Each number is 128 + 24 x the weight over its row's rms, rounded and kept within 0 to 255. Layers, rows and columns count from 0. Numbers have three digits each. The size before them is the row's rms in percent of the matrix's.

# down: layer 3 MLP down (transposed), 1728x640, rms 0.0507, rows 870-924, columns 160-239
# gate: layer 3 MLP gate, 1728x640, rms 0.051, rows 871-924, columns 160-239
# up: layer 3 MLP up, 1728x640, rms 0.0535, rows 871-924, columns 160-239
down870 100:128174141109095163133171142098164109136108117126133114120142132117146154135128053126173142156124106103137140159095160110141149112129131089143105096196138079123068162152133100135162121153122114156129113183086130130167144114098128161113174162
gate871 097:108119144096139142109137096117150130098074134089159162135125078131127069159161122087143168110168149079143142109108106142105132120110121097163129134106127090114111170094101106162109138131120144098114152164102103160127130132135149170149151116
up871 103:125164117143142120161126161111139086137135140134111119122106137149103137119112138086205135155091161107153099124123117114161148105099086104103116119135098119063132121146162132120121149156160130131116085058166127110133133114099126127137113131
down871 102:167147124141095136099081125129150148087115120151118093159153115120118132121111171125075106131168094183115081132153169096130124152138111141076133164112148161157050124128136123109133096133148136152119106132171115129133108125126134093165153062
gate872 098:132131120135096139114163085084118133090124124150108107139093134119106119118146098145150140081152108109111128125116136127084123125158176089137152145123137132171120101117156113129089115152104152140117147111101132203127151093145107165105117152
up872 097:133072151085129102176132141119129098144112141124127116147123133151140093145127126122175166083137174155156160131107123069137164134135148075166086146137161154094136128126099135158128136135079147134114073159153168082132104144110164140121106124
down872 101:142138128152117118139103156161098142118135131090133109176128150112119110145140158126132093159134139100127142136089157131067144093115095111101161136134152146130105093151109117118154097130121117119105148153127107135098105136116134156122133131
gate873 096:137111153139137147126125117135156131130093188155128099145157097131086119161093162100151140106145131119093081135108062109157126115151135136141157135136127114125100122147152094090131091144149153115186112094158141141134108101131139072133097161
up873 094:112145164157103103142148109124137156183096112123137147163133138120142080132147105163109142140087196100168120170145152115121127142150142143112094136105064137166126130136111136144136152134086114156130142128082116153096107138140156131120136153
down873 095:166140111134134152135116139162105125142156151104109143107116148098153150118098139151147118137134121116127121107120107154165088154147098149125125118133141136124057133094132139103098111153108186089142102076163122170147143109122117143102145145
gate874 100:109133133143097103128135153119129136096121141161140142110111128128140090095109115122136123115117127114123099142165103142127177094167149141136146144117108127122099132107087141099092118122141124120139150088150180143119161146136097128127200128
up874 098:156115090116115094125109117126127170189164104118076049097144085146102178119158122122111155136127128123098114114129123125117090138145134129132108165124144137110116152119179131105146153127141119115127139132118139103130100126130150107112137104
down874 097:137131123124150113100120135118151114120077120134186127116107137152147070081152110106091111159144123163115145146123120099149128146150119164113122164113163106122138122120131143147185120122090169156123082154109155136084091079113155143140099096
gate875 101:105131177116117130132135111128143116127113136144152147106133132060154104114125093129192116099109155110101106132098140132122122132082150109122133122155140107124105095101136141176125139105083156105117094145086121151150144105082141136140130136
up875 100:096166136105105154127120135123093130073126114093159145087143105103151142128152126145158138126140111105118162116136153097182131164113107119131130128121138107143126125174131148110149100121137132079111115129099089148147099142108143102100089108
down875 101:107114172150141111125116126113120118112107170129175141129142169164155137149146112161105149092120128113130130134150134105108169190128176147138093145109115141153126157089110113140118170116162128134102148096122112087102105141136162143093122101
gate876 095:128148101109132169111150129161125112165084156115097152091155120122168092154122149129135119128147115132108079124124076117143135169131138144148122136095093097148119144091168094116125142185115125125134116137076145146084127118116164124129162114
up876 101:150104092088124135127144118128096133170109130140166174117168124182133112128153102130145136121140128102137132080145102143120158125108129161129133150130106124152128115102169149121119107137143134154134115142109070123098124130119158112087098098
down876 098:117063133137131131109108155116146100138130078157165163116146143134100110168157118128153118145114156071131131107147145132103138124135104192103127151142112179116142134109183121109107106093115152134158091126104115092145149158105127166078124119
gate877 099:177139153124182145137128157143126126103190152103130153101138149126109141121104127066128111126114107077165145106109090140128136126092130135128122130120175135136113117102142126130109083132122170144147061094149169159171137113136107134167159137
up877 103:136112140164142113170120151155114120139152152109130108164096095139127087107144140078147096148146129117120118088120115132180119121123136111087079145156128148142123122078134146139096130117123112133138093125128131112169146124136128145156106124
down877 100:171097140111115153121126145115130156121177168112101132129113117152109145141119159147148111155149165086147108110091112121153111117100158142109110137140138151138160142109086111112106131137094166125147110144130152146142098104123065153116083114
gate878 095:161108080170093152138089132120178166155119138142143125147129132115135103125143117150145116114147107128151109123125141121109090135168162142123120145091103131146110177146145142083143118143119159110141129159082153144115125156176145083138121143
up878 094:089149121085134180135136149113138165134147133136147161156126121105127155087093146130094139106115105089126153080132102117101116120119166122139161109123106101151128138131132114138057135136155142131123116104096126101161104111162160168090102134
down878 093:040148132136112165132095130145149114121152127164142149154117102109149128133074107137142102116121168146090096135131134152142105135112146115146164128130108127114201132152096156081135125110094123133124102120107132120132123126145136117128090144
gate879 101:153148125168137122119110119170099119113141154124153109116123163106122108108121100134106111138116127124087126136113103095121159104161163102185080140144117146134115101161149140174102127112095115112166086140171167102169159145138190108155143132
up879 103:128132140114103093109184121093213128160065113116122134128115105140136129122156148111133151135113119120127145099115150122131119149121112130151131108109156079101136102115154166120147105140132146159133132083087133142114140132143121127101111122
down879 099:107109128119082140107147134131143140132115096106150139121117095117100164117158097136158110114115129146085137115112109072151144134129143127144137120147168071142018097069144124127114141111124161123154120113117126139107128124109140073141114134
gate880 098:115167129147121174122110159075110132121097157135090141136136101110166128101099154105122099122101102095137114136177131116096131082127142133117130135179141131162131147120143142151124131132121121123137087127147109113146113130117175134137134130
up880 100:136105099126087089130133121121150105115058143141147128151105136151083114096164081148109117113151163128094130154145075119050144102130115094144108101128105088115137105127105143125114166132099125151120174096147129141102127162173135140158106103
down880 096:128101122107093141102147124097143130117068152133176148126134114169152082118127111136094125105185103098128080125141131109138099102091125125133136123108101134121002121090141116122110103117121156105146103131135148139146126126134068157153130142
gate881 097:161123113127119128130100135153165142125134131150126142120165104091151115110112141087113118120116114135096113104119091113110140103153151089180128123137126118157114119129137129106162115155120119123137144121121094089120128181190106161173134081
up881 098:084140104121126151134089152202129127136145160122145152137159174125162113122101093120129105117118145103097106153124147149165153104087129155111132119122137144116132109156128126126150136142150158150139092133116146140121149180111134095124095119
down881 101:148125146153124103100144097149131119169123134160112098157144166126139122121147127154093088135097143098135131140146183131122117155147143091118170147114137097097107145097135147089088099093149159143139138131103117145121136123155110134142128146
gate882 102:178156130152173109128138145121141129109082112156091138096117144132152114124084125111148140099136136143136108139173106136155161086126145128117110125117176116150116143119121116159113129134095170155107127181125059167149111120143109132129101139
up882 101:153122138155119145124129119068171129131155122100093108100151127098142097128165121101150134123146151130121153148125065120088121088113159100157114122075110125096127074098165120107153083153147107116113125145095164120070112134130116153140104111
down882 103:134182116111148144147136123139138111095138129165132176127079106117067152120156127147128138144119123123129093133081100119143158196114099158161119120080095119137191101128141087150148073131147129122116125107105135157079068095094117128151132166
gate883 095:191102135126124148139133105064167152139132106116158148115130135121126138123126105109123079159131131148066078102122076186125115135119128146105109105129175145159123102139130149152149138143124126072087115124157105141105134143110144120111127128
up883 094:123105105093114141125116093146135099162119106092130168131123139146108132151129145122101098142133109142127170145145152138087156115078131139124160141129107104132126114123157121131124174129127138170135118158172147164100128119153100129109128140
down883 095:119129130116045118148146104101124124137131165122141139095157136080164149143119097128134134092107138151102128173149154162129122166131136144145141156123109146142083128073115130144172124131096151103116169109106097119138101157116141124098136134
gate884 104:140150110161149128138096149102122123122108123139177127134135116151124095128118137125129158107134140145103104150127116106210139116138168062181129147122111150124112110140114133113098118126068122180187135133119146182150094148129104115093150138
up884 098:127121159163138141105107127154135197178150149156134137137145149132113125121121062127124087188117098109150155130183159110134155116128149097107126136157109121104131140127111115126112121083170083096150136151110083149148141100116163145136149140
down884 101:098140116116138095136116119180100107095147130145106123110137146089099139168126090085124113161069142139119113156143156111148118088099094159147155163096122134142085099117129129146106097109150126141093127134122138120161156162112115096109163128
gate885 098:144161184104152136098154132079134136076149083115087175136147112124099153134146150101150104126082112128113152144089120163122123107120107133150160103144179122104115119105098113112091154142170164092141162099115102132150152119130151129137153151
up885 092:141102152081156111116082084149145141126085166112161152183138160128089123141150136096115091126133169119125158119128161131105123125113117146133127132125161139145128134145110122150116170122132157107121112173170131146150107124096129134154105178
down885 096:097115059100116140165076117154184163157104108209099121133121155092148117098144143151086120163139132129113112129126107124129205194142135150149123172128120122156155134146165118155119074102115093154110133132142169138115127143132063140111139179
gate886 099:113116062160090153137115128111116167141107128134145133071116099106163094111126117133159113080205116141137080162109120098114146106071189106141119146111088122158105157144161115134129132138095126133141109085142167126123142144144113102144097128
up886 099:111109162109159165079143147121142131161125164105127144101148098135144111133157147125112131136142149164163111146106094148154153107100143091168146131122166104113120150105139127103128151173099126150141113121116151095100105137114162143110127132
down886 099:148140083146148120130120076126126160124088142089093109125096144139130151130131162117159054114124110111108089142135114123164144142125099121120081140078122132105143145082159166126143149153159143115091123146116123125100121165058105079126063052
gate887 100:149124166149182144101152158131094181151118098136158105165123166141127133101144177095163179117144117133113124166073120143136160127156177114136103105139128091089103142152096124104089114117092122124172142120105158125112094124120130160170157134
up887 104:115102108086145152104116162163082102124107134117159136109152147134130111126129154125117092137145096095148131155122139177136121069061113155107149110122106122110135112130112149117173147148145112114109146152115094097113149092126124090120093109
down887 101:119135125147141117118132105125152159108127125137111125131138114098115121124174117163107077177111123111131121103121149146136143125110147121133147157162105127119104132174130089156166116133144097118110119154126115096094105063139116102147124175
gate888 106:112106096131075131139187121117155120128137121080114121134121164072152112119120144116125114124112129179149116143135104100122129157144153146133141132136163113152107100145145138119148110166139171170124100114122090132142134123173125130152102094
up888 105:120138095139084094124148139138127150098047122100122107120169110132105133136168131162134144141119176112112115124134118112129163136114134130164134138157126140122134102120153098071128137170093157130155148118157138135130147110131119156071120154
down888 106:119155178131132149100170120128119063112132191122127120100161093148101140139133161111157134109124118135085094085116128146096158123165135120114116172091130095137114161103112087142085125171133156100172134147117111137166147135160147126172115095
gate889 102:148117122099129140116119105146151110115133092144104149123133137130145130150114097168119111097116141152150079138116085125126125123103160091138148109090138127102102080120117112129142149149149123136116118119110173128115132078144132155103138170
up889 108:112141114119121099149070140122114109133133121127103142149122070130130169097123143113183129127130115147140149129131145141121102074128120151154135136155150139123138176115134155117129184116090124099120104127120153130113143148123111151079105094
down889 107:129165089101124131137077134140125104095123140147133148134102116077094174089133156115134188107156142128166088128133166134139125111103084121107179103136121116075055158122117131106165137163103113128115132146091098091118108145135156080160156128
gate890 096:125081153132080095108117149154072148100103133104158138158112123144102096150116148128100142127159174162106152134100094119149133106144142140127168131118137128122116106127119135128120109127164085114114112158125123114112140138110131151103166096
up890 096:115110122109105158133177148091109173131091107148093109137137145150164112094102140152149127112173126135067131106119108158128109114105126102124126164132102117152102112134137121122117143099121135107105127179135118124115168133125177076108137116
down890 098:168126102103085098130154149123171139121136153161127146136102114161092119131143139132139133122155112142121120148104156072129148147107089120106133097109087109135157101136116089138112063130114084112103136157070122095101144124152104126133125122
gate891 100:106112116088144096146143105104113096109082150120123092167097130111076099104127109159166134112156145102162127114130142118159114134093140126137123129123098142112101110153079150160119115098092118098115158095124096138099134121156109101132113089
up891 099:151096127163124111166126109080127119127114126137128128114125071110149154101113095153144134102130140154117130120110157084116122115149163181113125098127155121104140121076140075140140094123114119143113126104119174121137117082142112106131080109
down891 100:136170174131128088107159096105183168126100101130125134068144105109139156138198120126109123162149131136144142160115135151141094149185117103120119120155109140130056082101131110120127164152136146117147154152170101165153105158129156124139105149
gate892 095:107092099114123130135094120096122108144108152121113147101181103124147074082107126133137135126126123109139128132110094187127137116115110119142142134089138139112096126128103150114121115162111143127127145108141148134099106132091139127108106129
up892 094:122157108138116139134086122138125135158140083160115126066153154091169142136110124137126152151123090147118142142097126133108092096098121121116110126105116132113150140122074114125126113085109093083139133150117127129109141134126098103141151069
down892 091:122131096161140145122102137185136120151092120143158102146129162145128148140114121114106099137153084127127161151139179103125157135129101117086127168124146094112095162121171123115110093105181106137152087126113055089125109112108146101123093151
gate893 098:108120107127094128133117105137161142135098145121103057125171163136120138110122128159144060105134111123122128146117135169110114151143178173134126112135115131145105145129116114142089090140098191131167194124128142134132119186145132150128114094
up893 094:111125144083118125132166081120176108097129114136132203126064144139113156153165125114143130144143147126119087082109155118120129159098136144112161109106108103095149132117127094143120098129117111168157101101119130172126148088128145134125092130
down893 097:096119159160165090137104145109138130147167135173176153136130101144109122167183133144130142121103118140151171157132109112111125128116117092104164124099115084115050108172086134100155153110126119122148114123172169122145121130129128120144158100
gate894 103:140117158113124146150140135066165128124167107082162156095106133108093126112134116126141163128173095108110129079172131138118152114125197103152156163120112135154112171112123108122138135141092166167111093137125128141143170152120116115141105160
up894 106:120095143087124113149116068093104113108142102077153152111137130114101183128125103104118131093115099104147101126153147145082106148115162136110150121118108110140121141154104098121132143160097174149114089124134111161151146142114084104126123192
down894 097:089123128124109111189095081112142133120150130127131182105137106085118124171108116110148143160152189124108162102163123109109141127140103122116097104112141173112255137143123139115142149132108076158104116160133128150147096119132128090123141130
gate895 103:130083104133182125098155126091172159129142128118099126087105085156134114096115134110129145105090113105126103120131116151138157125083112097127099116162161125084109125146080137135199145088099140064121106087131134140132134141118119138118127151
up895 105:157135123176178138146139150084085156127150115130123145108163113161146130149131145093099133115099154112054117099138066129138108143137147151163152114114202114121128102145110096145113097142113119133114099140096128091101090127141090157131162168
down895 105:123119158162126085116129144149153095146129126099105101112149131151135161175118093123097149157099165112160136146132107124129166128116157129164108089132084153090142125134118120111092112102162141167116119143133098051143120118129113119128136164
gate896 093:167120101138099157110121132110115153082141106135113100103126114081137135140110147122128173126165089100085117125152136127171126104152126115136109130130150086164099110152098111142127115131123152122151127115117141129158131145149120084184102114
up896 097:100099115112084129153136144143159134163115112154103108123147121149151111078152090120181127140160160135107182141122143120155139138129135105145107160112122137136121145115146125104112111107158126104121120107122180099140135139124095158160157147
down896 097:124104121123083104077126150123101149090109130131125123138122097164126173116075112093145118138129109159156115123092163082120146144097160132140172137158132143128141158115094120114156101116150130131141104138079158134132088123132094123113129109
gate897 092:129152149135104127112134109095136103133137099113172112109128176131148113132136158083139104170125108145138139147109112130129159107095116147143118109145143102110110137115119141151133187163108166084113089142122169098068135115099065148188187145
up897 093:134149108119139119122142107121178147120126109137141123169086141114170099106127101179149105161142082155139126134121148153131112124134143106118157139091172125134137137076144146175120141084136153122121120084131157174120132114092100114147148135
down897 090:100127118155089104125180106138137175111141126133120131103155072162118145097075118163157142111101124090114125164124096118126162121122150168128116169152149145112253101106117132126109107119158126153116093114113122115176157156170173148147112096
gate898 107:149104100147109083127146116134106139155156150111124124162140115135134081115162124110111119131100109131155141128122140119142139147179115099159114182129135128123104131123183165121113116086118120114124088126128096100125152133165156120146092129
up898 106:128124141108107113153125128116107106087135155110101101131142125128164154131139101113158162092130116099077135136148116091121078131131159086140132111149102139135135116121109095132139129112119129096165144100161104125157147118103101107111098112
down898 105:117159103083134111166096140155132093149116125135074165138124159131162179138129120156158121151120125134120111093087182106105132167111157100128120090158162120131081128150153142129126122149157153114113113109100119096135161101105103153078135123
gate899 104:162109141110087106146099074171136170102082128162119114138123137131090121146110148123125143147137097168106129115116172113123118128115133134127097127136122097161103132112152135140118109174140140139136166099091158131136109130106128124174131122
up899 103:129166152139132135157110116116206159153115140113111148082097129140144154123137137144150116114135064121127107131114129109172147136138145116132162137129154104148130139112105105153155148093098139163123139121122114140055128099118104091137187135
down899 104:135166093131143149135099142121111159122127131131162135111136107128139124159107163154124130147204137105136180144114110113111103108138120131079119110137177129146063172118130143136121127140093137106131160112111132083084116100141051127146166131
gate900 106:146133167068140160151110113111109121106116151079167139130124107114125095129136168076105123129152147119158159119155130144095156079160129116121142163101137154118108116147130137145092113156093161069117054143142132125121128141094126152155130113
up900 108:136089125137095118163109140101148101143135132170105124145142125107096130133133090137134124098117084111096113131146080141148146152119122105139119115162105124094137105165128084121147097083185116158115131139093090150132096131135126127147065121
down900 105:112117161109121144086115106113114131127166099176129143099126179093127159149143118096107118102149111104139141108135098112090150127117124118082091129104106097094039128159154128152124143105129162132135134105052168154122119161143101126164105131
gate901 096:120140106174105121145143132136092133060106139089142148134149112131167133112119140114120084126174154108144129137123092170105176118128148099090089130143099126152105102151100168105119104125101124144131146096093106135145134119130101118144122124
up901 097:168132150148146118161164133105101119163205125136144145152131128096139107132117091129107122169141140106148149113136135108183147140150130115131115167134104131109139116097100114111102125076135097105139136091154110103112182159119072147166126128
down901 092:135136135120134120172163111142117160130140098180104146120139141102117145101147112162132131123148119108129101162129126123116107154117143141149156101147128151149125110097123090127120134126143070127112137131144121142150153112118094108139172154
gate902 105:189077124177102164109140139142146121119140150112146137146109125133170137066124127090130116119172126138184140119111131118139177139126145136128131124161138122119114122125135138141129099121101187150152106154088115163144147132142121098093127107
up902 105:141126091138115134091130136133145132127132129120073146134150195187180149085139123119102118147159154154147109105101118138120134124114147121120135118142127121111127123143078126152138149101077146173158129137091120119127164106131095110092143127
down902 101:123133141156092105157096138117109115122132148160129105149127143115156148090115157124123079163146109135124159186171133136144127104169145089084164078089138141129228150117116154122103144149097150133092166174154127131133123171112092107137126128
gate903 103:152164129151108101109169127130108164120134132124140118129122148094150125118115145128107130128135154150138176114132164126109097135187122085185130144189135152178112150133086140109089120134150144111094146140114088095152098096147112135135148143
up903 106:131140135095157128139119083141092119073094087134090131105119146139129167130092129114139135113129141133148139163165109154132119104101141118161164144138125124174118189122158131094114139132121149125120133108106112137142152071095094109148118184
down903 106:100129096122172087162112143154110136099104090116126088125110124113107125111126118138123140119137124128111109160148117115107152114093105150129132177149126101106144152128109137157128201114127173101112149126133124135149144121135115107115113120
gate904 101:153144135180125107129139141139087147118122132135153129120126132107141097117103091121188127120155142126104139142165130113135158153118112147148117107121116103112094114136118116149160131160172149163122065101156077135121099139112132099112158092
up904 097:123110110104160113126090198137122153112105104118125099119118142152178119142090154143125142148138081170085133130100134127170137153120126116145155086094163123115115107137128124148170126141148128167141129106110099129150126126057080140084103090
down904 095:063136198068094128153102160114112113123156141097123132175132149145114146146163173135094099149145156119102125121152146090131138155088175080141115152146106143123231090110108153125122111104114132091107112145126161098122134136147112139144114136
gate905 101:140142133151137128136115151112138142106153141132150144123115123112082109158139153095144124148080135138146155079079105170123127145119130137156153140121142106134101100098128122152109121122070120138125134102112111105125117131141117135122089093
up905 104:143143119104159123107118130146162120093133103155166134134126159148147115126137136138104109117089114144112123172163113195122156157139105151089153128112137152101127170072097101143096149132101119143107132140134126127085140142134096130128137117
down905 104:090141092086139123111095123086159171060123123142115179160137068137107115138097145145126145112138162126139142125117125111171181160144097182185138151162162148147135146118133144109124096085117121113118159127133120153147162169157129142112132130
gate906 106:119132102101149142123158164132083156119088167132156143107120088136103121109151132148112130125137114112093145115122115128125121125141097127156144164177097123120101099134145146135117101133134110114137102142117124149131112119153147089096116070
up906 106:108136123138155127124110151105153108122088119127103127131145098142143098107118169129147157131162100139127113152101148145115140121124104113123121112090111178142137093144117157123117084106128128174147120135137092127125144157163136099086104108
down906 109:119099118112157141121122119141118152107135141154151177119165124141084143087128107105091128103159130111166121131138103104167110195137112120113088125140123128106125141145148132121140131098130098134156128135131110108131070138123140156148138163
gate907 098:130130171158100165087129074149128120108116145114118092141146127099142166125126145130138121173108099113124174142125167112145144148137146138137108137132099147150099161140119165109159166142161122119070129145048078133139163132128168125125100090
up907 097:100132119131121116098102113153159134136126130118128124116103134080108097156145110117121115160107129133187080091108097124098129112148107136130181144112124112137118149137126140128125117134137191112144108099101075152098123148109131101105139163
down907 101:135139103121123104169127153099108163122156107108102142138146122099139125146145161155148123136078106137118163076112157093109139086135119141109155156146175178087206105116164097154185117147136160126184103123102122081133124148125139105090113138
gate908 099:111155089146144102161125095096171089106097152170115162134094139116123112112103133126156140142155149118096148137144111138133120100171141094146109118107078136156100115129140140129138128158117101133121108111116143156159113121114105118165149126
up908 098:152169119102173131086164125148117134177158112136115169170142193146108101157166148136124113184125120104099136136125112143142106148123131111119112141153134100120125145093120114105116135104121136132132109132132126105144120135145153129122134117
down908 100:118122144133105144131102129139090097119086128157141138104113129098135125102096138106109140127112110141113087163157118143092152122086150138158108100151137149142144142139083150147126145141136145145110127147113133178157136105131158131105120198
gate909 102:157098124078133144123120093070126152157113168078140100129139123106168108094133109134158142142117088133163114138119107183133076140099169102167124121105139140166111088136170108142107108133127114132080131148123141139128094110136142130144115125
up909 099:118176122110143092104123179116141134107150137130102144101096141118113131128129145119140122130084150139140132173091110103115129108111075113101161134164100131112127139135106119131132130166107115106147156127108151142128097126105142105112141126
down909 101:095128165160131155111143155138125124115105121103119096113160137056143212116089139081104121114155145163134105158128127131118106135135129116112144167155076113140171153121098149132127115149136144139082104167119101171120115111102145059107151136
gate910 105:083191057120095132117138132100108131124097111110111146145076118076137144157111134141125149111091090139135112077113075167127114103120155104140122107139138113127117100121134189128150151093120138124131117113114138142134125103145109135098082131
up910 103:120102146157095104137112129086137109151111121123161124168127110130159131113095110133141145150119161148147123156119127173117114161153120115119127096158124132139141134133111142099101112171079157163088120153101127135087188130133086168149150126
down910 102:130162154106107059105100106104147124117119152146152152152096144138170119172117131111166144121152108145096113122146149142125078129110107151156132131123117123113083195133115096132108113154132152113143164157074134163119129142140145154127112156
gate911 100:091140134125106125098107078159168171105159163139106110139134152158112165126109162108143124163142194201170123119108099109172079158138117136141140127119110142159120099090119112136130148091147112128126103117075153188107128131139122148134121112
up911 097:167151167113122121127137125115119126165159110126155136116148127158122094127137113163164138161096143094081106089148135143097151107147121136124148141149155096085121178138084116121173133175090131108158149154149127162110120115121144094105117091
down911 100:143136115118134094152125148173102131145126174107179099139156164119080132122112100122116098108144143098129132098159131095152129141098144115186121146107150158091051148157088106122089099110179101137198135160110131140109147120151133094101117114
gate912 093:160122164147117153140144113155173145140106131090121131164170126128088068106117106127096100089129142120091155123098079090109137141135141148136116077091151132134118141112143095158072086127123148145083117133077097130105098137119155143120132144
up912 098:124117123145118141123164154109104149139159132128106087155093146148123145127154116178146143150144142188109108128120124140134146076141165100133120156135136106095105110144135146128168115115152099118115151139099173094133106118076111149142109099
down912 097:152140162149130104117148095189177126099117165080128140138170133128109099153123103116104152109143108102097175132133102169112119158152129148137096134107119147123123150135137124134117106147101121099132129100108097105116115140154140153116125173
gate913 098:104163129144107133126073134112129128110143105160096113090132118127139135155132179095125148148077138131140099142161096119128139124155145127139090182181094111131109131102141115153123101138156149151107134153121081124148130112174140114117102153
up913 095:086132177147101153140122066119147130160098150128101092087121123126139142113164133172148148116165145171118131089102167104104163141141123131121129108130095146141139142130132101107146139144115146146128065091110106159102140151112151107124122100
down913 096:092134138138150095104123118095094118113168090136088126139108117119175136132113161111130118124142077117086108157142109128140128098138073123101112092154122143130132150127144080127100135117159105138106138128118117141153130129118096172164152119
gate914 104:152102119120153128137146144150143169134137140139124127113170170112153131060164126145133130133172122115138140161140112142121116184179137074147116138106117139133091123161156126159091063107136131135150145156112135124118149169133125142120112103
up914 102:122100138115147112186172121099164121123114131109130157136136131146173147135146154086130146109167091123086132099139177141108110127113108163162115099156151070165146143087170158080114116144108138081125112165134098132115128145193162125120068151
down914 103:139118172118091128120123125085118132119145107142132188130107122143140105112175085131149125128124138112138091093107099105082126147165105083159166091123139126138126167129128157146091133112163091118151146148134139173112117120118077175152141182
gate915 099:179154107143112173138152116125170169112112129123127109172149129107129153126123161141129132128112105120136146152159118149124159127120144117165159109098126100136092139088150103133116125125117131133135108143133092134136161154188107137138142121
up915 101:142132083125123102107084105143155125125104150150150175127128116131105119100155107114125128178145096143098171132172154138112125107162164125131106099104100163175132108150148157094140140096108138144155189178096124114091088084129119091140132150
down915 100:079124160111131144154131154121130083156155139132112138083106132149128145123159117144136139150135139147113124124118116103107082136141172113121142123143152080111121126122114108156141173126064183118120113158124110130122112136101177096129101130
gate916 098:135142084110152105138129150097103145165110162110093116114147112102139136108097109165108136119140153132128159104172169115153155148127160110126119124113110186092123120122178117133119123126134116129079130188121100112168118087114116145128109150
up916 096:102127069097162131139125093140100131114114131086109127093146133100149140125145110125091112119119109158112134100126133134076138151114133142115146139129158142129136108126148079173118156170117152097103118120142096110110141121120128097091119138
down916 096:126146152141102137147138166138107086182134160074084133156138150128126098142102115122108089133133162087111137096074103115107071147134116140121091141098109102147012140143135182107139124128126145144122100118149160110114101146134111190126108153
gate917 102:142119098140108132139149113133137120110155105100105123120106093103191146138086153090121094099165104100156091117113091114100089068103124147126124117148088093116103116160120129121084106172142131077156153087137106140106115114104134105110163092
up917 104:087139106078123181122134140149150160125140122138124121156141112096119171097112107114138141128151129100146135160135077129151097108110108134090124093119086146150130122169126161160135139162122147131107138133111133107175170123161156172140133125
down917 103:127144154112119164119130099087134111082133122112151105126082112127146126122140111134137131150112167113149134145157132094131133127141174122101150101093153179130187121119115135099141148132129102153145117157142106062107137110127153129137108128
gate918 096:153119121111118109121130112102119128176147135090130143114125133116121076107170172139107155106204146208156137138084079131128122103118149095137131134106127120106104118146155084113133134150150114088124121103078138173117164193086097171112113115
up918 098:187148119155121129074157117120135103165122137141109126112153151110149123143145118100096148073137168138112137156121116073136127141144141099200121096090134083126102158109122123120106121103153151135125125154107151120099082120153140132098107138
down918 099:147155091137186098173151125101138114118155117097153152151100144124098093099169156116113170157157098115115127139140116145145143122125087121143114163149083096139249071167067113134113166109074122112164147115123151164126162175138145171118150174
gate919 102:146136159153148134113135146147180093091135183113096157118152108119104172127120156109129119140117111125125124143101072161139135089087129160120118079110125101147105114144101160121104094130161144127130147151115139153135117084124121142126122092
up919 099:135164126094181133129069137098110098117111089178164138159161137172144120137120112129142131082159134066146127123155164121149117144142132064146129104112110134115127131072074060080147090109121157114137101131148137135140142125103111140124130145
down919 099:163112110158139098129081152142157113144082162133172135109143142143134148130127080091114101118120139132104052091150114128115171083103155144162111115114104109094042162111126126165086115150167144167121124130121110165120139137138135114125157161
gate920 100:134104119089121148132150099091135132100096151130168165140142160119149089116111131129127134120135139177130172154096089144099126094091131149117132122136110148133105067139105138117125126126111138162108107132134109157116138144137112114147125154
up920 104:088128164122096216102117147151119155132136170167134149115130123119095150142142100101084163096139172125166123075120106095096150122112108131116179117128122135142125149131142116093104075099122117143175105142114127139096103158154121090103106131
down920 104:108098161109132102112098118095118162124136130132140199174143148133142113155148113121154181111156125103117147150130124103112149086110120105140140116108129104104117122142114124138137121113151117130099119183109115121132109136169125110134165138
gate921 099:055110109128161129155098130066120111119131123088081095108136144140127152117094196122124139115129135131153113141159134115104111110134143121142103172152127137144113100119080155130096131142139123125145110119121144116148119126147117150148114140
up921 099:132103090117149127118143117143121089179140128136137160143136094122142141123169122145147167193137139117144137143094120155136115131112140128091136147159166137071130129123136111140151121109131136145135102173119084167128104117091190158129121105
down921 101:154124099114155136145142121149143080146122100118148166125135108155145180098112134108105152158182141107113158129121130090145123098117111154081123120124124102151102143146134122152166163116108118116094080182120109116092109092147129109133148154
gate922 098:152123102091138134152104140152107120136136128111107092114131126113153162090102158116136143126108121180145099151112097150116188106131117148148136145112094140168095156129131121131173134157111153109138094166117141155096175147114113082089126111
up922 098:173151124144144108127138151157073108106105115117120108076137078092126162102103149146143095108116112103156097108199191161143154109132136134160105151116122131130130121112131100115095105129089139102163159164191111129159171126103104113095118129
down922 100:131147126143137128134125123147113130120133127123122118138127148092100147120109163166109114108116140162182119126080150133120167086118116149119143117144093130133111093119101117102148113148155134107113147150174180152112118161098091135094135127
gate923 098:129119121152155139130125166098141175112145147154146138158130142142129146095131144128146112142148109157113106137124104139135062127143156088130115125115111130137102117110116128110164159156121138155155105125161167124160116143137139130117116094
up923 096:095086120163139144135149147153152151143150104162150137137139105138135081124140134133144089122152111129059123099090122119104114180169115142117125107111111084142111101150154135131158132148077129147143113128126133126125112109124147113136132117
down923 097:127160142152158108142147144120132159110090177127124104112123176109146132136096141139118142087151121138115086127140113145090133158178128140132118101118137170104125116133123153108133111148131169161130091115168143137160135119183135120127161186
gate924 098:153097092115115149146148126135098122118147140124128128147127138128119126093123116167115098078137146109147114121157120130135126133114154109108131144120135138149112170104128095147172130150140154123147095097143169124157152135142147124116122129
up924 096:191104103146126116129135127182110143088117106108096136134107120128155133077074124115132144142128132106087105136125079136141130134149128128147114145131095115148124140121096123115090107123146106179147178155162113136130139144129164165119156134
down924 097:115118130101141164133154135133112144100101116136137102121144099136168093094150120144193144101133114148143153117178126142155137136110135117118113119112117094143195152106129130142125144086129155124136188123147180118159113166093139096134128107